Weights of a small GPT-style language model, trained from scratch on English Wikipedia: 97M tokens.
Each number is 128 + 32 x the weight over its row's rms, rounded and kept within 0 to 255. Layers, rows and columns count from 0. Numbers have three digits each. The size before them is the row's rms in percent of the matrix's.

# q: layer 3 attention query, 128x128, rms 0.151, rows 0-46, columns 0-63
# k: layer 3 attention key, 128x128, rms 0.145, rows 0-45, columns 0-63
q0 110:187164135146105181140165128122064113189037136128125131156107113081161143054124123137073159110167185163076126126146120085167178152164124184216144130121140118101099140126064124121124128151127180
k0 111:138132131153129161134170126073165139099117160120128141128150194127131128141185087102093137149104208121117153102160110115107143155159174119156195140169103138066116170094130119163125145130110120
q1 091:047153122100070135106105125162142100147132070148074169170118146173161180177084100198145161089149129123105103140172113160117146151076156136055126131103207117164110171140148082128136116130113075
k1 095:035129124094130120121149104162113077160132104095185094141184106131220167154169089145165166127103141132125159112109113167151124123112161150138122145115146119112108156104189120104115080166195085
q2 092:097109139123116133061143077124097165123121090158060099117138136125115113150107166150168082118114112191170081143118153119039195142060062086157094195108152145151184105126138165106126189201127131
k2 090:113114130155122170100140137122149128103136111164152161127158112079111070094082163123101104112133157134163146088043155155119118174161137140225138145123092147136129080186104114144156071198127129
q3 099:107172140150132109137115068136154152176057114170115176148155113132099129097124135129139120110126117125086215120138125205131154097112146121112130106136144099165182074204155187168145037164098089
k3 092:106126153109208115100152098116113137147128064172183101115206126136141090125100099167094100166110133031137145136094150104077133163176150058166189189080123137085137089140217144140143131158081092
q4 098:089139130170120160101139169120138157146125139098152115147186083103163131176067130148097126110131062121131165128149150096089134100149188079128199167079158099130128134076171108133168143184153105
k4 096:135122094149084115126112094142068109174146109124125138133084134169160111116127145173130129101165152152145140109102126103153113131079168157178117125147138162139133177057140146073180136181048094
q5 105:106150110120151190136150121156152147154170119115102164115120145177152141124151067144168164133181150109149110108094124164129102124189089162108160098098141092108070114152151084153129112080138176
k5 107:073132115124149170152129126137128092159156154080097129139110148102131132107127095155137130061167110096106125121120126133156140162123107130137247094154104153175139180111121088182082152101191127
q6 119:076114138119099122145108103144135097154119113129105156120186180116164105100155114149156154136137080149147122105085117197141112159171180150155242160154154123115110131076127099157090142092197110
k6 122:090093130169085102140142098146117150134112151158123091157140133165165104160115133115135150088100156143233152139065166170122139152107153094101206125166127108149128099132058104105148136134154109
q7 103:059138109088129121173133109142126170160134130182143087073161098107148140129187137095215128139141093136070157078156134140107126089114208148140107128079104093115092163093067079151088110119162068
k7 115:111147166121112116129097138127100106139141085098164180117126151098163138086117169136175162185088134104144144137095144143166151159073153134162154082128110159149159200076128148168137130160156084
q8 090:206091115174128091182100143090076135141194156120143141122136090166110119145158060153085150165184104155062119208090103088098122142147177137146121121109153111063113124138184101137135117085073093
k8 089:118095072180149154142105122156117139147086092153124153124147156081112131148073105086079122106142087099072145077173117122162125106144127164160138132154123148093101142055104191074149126097153123
q9 095:084128117123103133152109179105140117191135093168141153146103147094135108086114121168098173169121140125100126065169104149153101124174156129134174123162088036123127111076136063088117100129102122
k9 090:094159095133064125102141089054141130105106164100115093135118184146127134157115119124115149119102117122153110122113104117137133117103116105098159127122081095129175115191120165133125102161194165
q10 094:209130098097125122119127114129165169160107127109164163146145098226120110169132151114081095139107136144135110162180097151108149126105070071092138134125152069166136134114202171152089134175121108
k10 094:134123144155104127132101140105173152157066153152111194166181059117173099148096117154110105051128086157074115116105110120133111073141125098114132063114142108108140089168152135094129140086096144
q11 100:158151166054156131121144117168131129160127119101135169127093111133157125089150161119109105132082148116147106096067076164142162115211103118151147059157165143102109137176160089139089162111196072
k11 097:155099165086087144081182082179176115138111148111071175167128145082123105113134073060128145141156114100094143053118187187137135119099120155114163083130083138077120076146129086114155155165114125
q12 090:117165093093138104074109112181079181091128137153153143178127075158171108185105136151078121064123147156145053150150059118095096118134166118120150138124091111154175129117148098164153175147160120
k12 094:140091122161135117122139116124181169121147181128176143157125103132116148121169068091136135101176086208129083188067104117134095078129116128164119155132137098111134137133153125073130134137130138
q13 092:129138050118162148139129194122132149157059134191158075185131125178143188108138156125100102122147116155143087111083132125200099169127140137140169085154185147148119095127126087153125117173099186
k13 101:122109124114124178157157101115115163135130158130063149141130141106077131149198119152126106143171152115153115135149126079178084141202065120045090136096126093151085089159118154116178109127115182
q14 120:114128102158082122145133099117139083213109082118186124142129106132196186122088118164086214168121132143176100125197113164130153171112152114106120124190143122090088134125138107143133157138114110
k14 108:098079145123110059105145077152183135131118144124139169188132134129165089165125143156120153122113165066105080128146132163143139099083072082122132147134110153093107084084118070132127150148154120
q15 106:071171119141134194108094094082136094040134133118135100123140168137090140159222082115140122115116103176192101064137125125163153126153118088125170174183078099146147158153150170115172193151145131
k15 106:159168125139112127122101134094164141059126111153202139134100125166134157048133120103150151100113141154194078109076100154146135138131129119079118141155079117116181107155107140083136061156104154
q16 106:144128121108148174120124166182122165134106165115095086142168133180102114161093154113101061131140150090140068160075124145134110130149138135109068158085150142114143083115111171168171154134123182
k16 112:108087107147160148193128156126100096198189140140134127085113110117088089144176153138164131143157172152121110141078090087129138122147168132075089082093139080126072116109145120157098117098123142
q17 091:082147140172154076076211150177165177117106082120093122134147113111138114140154052129096164101131153147138103124126105142077153063110107112105079139146115076135147106145202154116093121157101092
k17 088:119195106078115140151166102136121158123106144103181142063124107117119069159142082168155096111111187140104080123123045107111094121141186125125201152116145172179162125127151118150085158148164116
q18 096:105104116116142166163116114145156124083128150133156148142118144086117137125058103119081124094140108074133133164105176143101122126131012085107121140124089173116154057119067124191096160158110154
k18 096:140093176132125087137065135135148113114138119164136177138077117161079145121123142193164148119161073133145090107068154137131174080189117143139091176165181157148047094158110113155199133129061135
q19 109:174165110165111112097170180106087061156049128146128154139111107063124110171153174094089148126150083076136147088134124140116137137110138155083156155136117118132156137109073162159150109142138153
k19 110:198062115108126074068149138186151143086147143123133126109124092171185064140149204094075102102127112056146125155109131121142097098136087159145136140084157125065123178157104138182117138130181101
q20 105:136066200145094155118114154113083149132138124166145120148155123064120107111121109081097151119194138139117137108112229103112114122123101091160145134110159120110040124155090119184109117151139097
k20 102:141117137117139089141159164082181171069074144142073130109139175174127084089105142186119095133089081103110097111111138158050159154171127100146182155123147146160102104112089129102139174120114157
q21 100:145132117101154132138112157120101163163151099084051096083113155135134129143128139167117081120135139109079161090134117074129096099179132170156083071132170205074145116175110109117145079098113130
k21 101:100066173154149151167086137098097114135175122100096107076085150105058143107118141110163135141133144161060174116143183143086105110177137082195137125148105157105122140151133103085152158059136150
q22 101:080113121184131094104152141141187128112143170115142156152145131127144192134139166181091066113103204118154104147069177133110124112135088112104102147137155149177128087153171122118126083126134087
k22 099:126160113151173128162125164151162110137130068076098159158112137178089092173143139156146139109123149128159119114139117091155172095149180093106097130112192124125120139175155101125185083111141068
q23 094:131073145104137118117081150214176132066159116110058148125141133078125112129115138128192139119123137090135102113096172098107103125153057162099139097119152100148119158101141119139168116059188143
k23 095:149115131123105176185142112162067140085132067139067077135161131099174072152123097145068136108109055128176157120075115160110124137142064175109122174136142092172187111123150075150169169116161083
q24 096:121156140113077150158087101146158102144151114167097127127123158076093166134189124122127142155132116131140154129090122128101121160144136199121171118160116115047100144135121141090108168164154113
k24 092:087170170161127108085144145114099145120106189136108172108117159142109160174110148044133159124109125128146151135106109172146120157085091092131157082213095125143241095140110134180143147151074151
q25 094:127167100108125124118180141127187117150132194108154107128153147122154062125114123141092131123133156082114123164173063189098151079075117145152136041131148146190119125071152129164166129192118133
k25 094:131133098117066154139138088204152112161100130148113157159133062137157123101108057214080127136166160134105050152079099109108094119091104105153081113130126157098124134177139086156129185106115133
q26 104:182135155114154084063114104129144125125116134104030113194126149162211153132178135097101141163164126079124103129159109141188127129115103104121080104147097170135067196143085115102129145107154179
k26 108:153206170061116087144124102150137110162135131078118145169129132192141140132202128103144081088139115142115110128191116123131111174134129111102166090136150147114066130103111112158092158093202113
q27 095:092155124089085130124117137131167066115156117163098116143122146149078153102112148135223169135104133148092106166153132115139140080099155120179129192126159103149137113137162135098150128137125161
k27 098:100189120098135098129111118091145060073148164135138149139154160118125179145154181168113118172128146163176117123104162134124110240091150092135073165162123083140130116183146098125101113157096129
q28 091:096107104108111061117123135137116081108098070173143102125097129118136124088118143129167147079103163139125109098150125150101104077131073131153147165136179110172195142109148138119160128145162153
k28 088:124086090114096118091122127142121153123126190139166115116105128085130095158152168129099074135081106197164137130098133109121100149083125169165116108067160133148181048138132113182109151171169136
q29 098:121104169092128113081087144142124141078171098128136155095099140084135146107133134120125139143146122067143194166157086096116084180187157127167183118077149125077167094103128088113150107087119128
k29 097:094090122199118141137098119208093108085110151111079108133119137178121168133127165099096151117136111177160156161101167184111129149062117148119091124187118093133156127108151136136124123119091142
q30 099:151108130135114118170097152138101109159114178086126138186097122149106162111136136114109187136179158073137114210100142157102088109181118114106096091083131143095127143113104125160129057178131106
k30 103:109115172112109142104110177114085146119144164142090135149116171143150128159169162080141096171106150086133183086145119113109130104131122094108112141139120141068069117089111122092113144106175182
q31 105:162108157115135128097122130174091175142130175091151142145149111170123092132135194166082102138128124098103085128126094109086135157068113090135085058122101093083182086122151174137147183207071149
k31 106:163101125146130170145093079219127125167149167141113097126136117094080141108143179108110157074168113130100155165104102103107109075168059124118112147113149144105118143104087155195135170161078127
q32 089:164170096153172116134136148148168038155119144148133178143151139095179151124084141098183090154136142187161143108102116097144155148115125104084089103086106087100120148134113121186124115109152102
k32 092:173168114135175075128130104101168137094126107196121156116168117199082099187094100103177136144117119085099086120089147109160098111135147196083118118133133119111147088106108115147190167157118117
q33 112:106121127207113043076130113137144108126162131170134172140189101116137104125071123118089124123100140111155133137105086156139085125047163094099119140152102106128163102109106144172128121138172182
k33 110:163121074153152081115174107141121103115084103199174113127147101151120103162108152141125076111161197126143122124107083092143158123082129055143128142109163123184107100070082174180134091184166144
q34 108:109120153166155123135102075124148083173197093143113127128097140169189161090148124101214160077161103154101152142115100166146104111127165184145206138124099157071084176137141087102117112096139105
k34 102:102164083135115076095094113110101108134174135128146139143113161157136166141078148079145092151099088121101141151165148158146119162125156141114242140120069120120151148073121125127100115105151135
q35 093:156096135156168144129106133102102105153157181082144196048124152189109166116146145119180130129161179113153194138063143125112101098149117119124156150138103118153100148104168101093144144105158095
k35 092:131093122183139113147036152144150169144173152088098121125147156149140132082117154114145175118086146133149150101140139121091137082120135169051153132119130178091079126126171115087095129113159101
q36 121:154113107154196107101132177139098147094097127113167122122154125170109084149178129098133094114149147123195139095047113152095139103150104121098039103108119106135118120162112129180128147136162143
k36 106:117125149119134124126072123139087111081112122103079146112119105115140086067149123156129123124143144138146107112144122071088108072120155153151117102161155134067108118123129127156127156068167053
q37 108:118140112089169137104205140156074169127142148085155080136087117190129152089167139116115126097101115116136064128103146147131125131163102143052063123065220127119142136130111150133141147160106108
k37 106:090123080122202143167119132135155122137131091073121082085117149102155117148169123142064115080140175110101079118117083130175107142162143159116114100114108130102072158116125102148099131149134116
q38 099:105123158129151086079166104082150152080169125126158103175187111118120064110117200134151105124131179110125103188207137146196161142113150114081136115151138137163147118110121150154119117106125123
k38 097:147147126113113091115154152112160158175088100184147105159192074140161096139109120155153112150114114136136114117200124127101149072151115148113067137075116114149128168095090142127157096149157156
q39 095:142147143115065139130123168065145119065131183142144054108130138103117085163130133177146142157157149165149073144124136102128092141175083076151121104151105188117103144206149124133111164102154138
k39 100:110137092179118136155170116140130159008113157081134132163056124123115117140121105099152175117101120192149071089153135176108100128157122051132164129148131149148170175106137132149159171095147112
q40 099:130165135129084108068092126102096135123126164073104089129047184151184120119085156130114146151085085139145102134124166161116121117159125084130178166215132080133104166114105131165121122110180117
k40 101:137143132127114112046161104103169168101062140092098094132124132093159156140148143137159111079105088148200083060075181114137140157144097121110174127142126180149063123154133110106109125174188121
q41 097:171102078151122107150080122138108077175148159158167137135119126121114144153113108158192104153128099136178110134095124169156113097057100113106086145122103116132117145116099111097136134139151135
k41 095:200139151158097171134072121148078130106146103130131167158131127143133118230131180136136203163149135125143159155121118107124143123107135148069122130149129075115087107068135127129157111125200158
q42 098:138101120136078113127114128171151118136120177084133117077154111121137045161063144082106125097173147168088107074062131084140186128103146152072096118098107147139147128131138183176083130181102129
k42 100:170125117114090101126096073174113139115196158134131110090126110148134107128145092136142135123137131126109133149123129170075123122176148127147117168104167134093135130099138171165125199022073102
q43 095:189101108069131126105105092165115176148123161092101094124101142153133117103087088108107111165126092142105095128109137122082174105153112123117064070104133146136105069136096084118112154133143134
k43 099:149148146144124122144137053121164150102134152110086199110082161087128153155133092126080170159191126110125118124091119098128109110105130116117134131117084114105137112138143145130142146040101137
q44 099:180106137100161097071098112149095100134118104070138154105138195131149149165150156121123124097116098163165152119097152116104141218080131114150098145168126188147119083174132135155109188063161146
k44 102:136066171154179081109131128179069138086088147127062130126095091118107140176156173076100139112143090139149123189111165157149136149125134107177119114142153116123112103143105134139047160103145109
q45 097:081096115108139140088136169171151162148132186053086145201166104131108116165092222160125113123197097171116106166101151114119099131098145136098158071122137088158135125194138094097102135118118167
k45 103:102167087074173113124154119093121119176172129095091096102128131122091123126126096125173113144124089107111154091142066125142120076149111148092164098088220101153091141147201102107139179154144070
q46 110:120141126121147121116146111087170106165123107136114130075137117117104144105050091092160167181159102114114137109155132191128105138150172099161137128149106109159138074118120083122160139149066139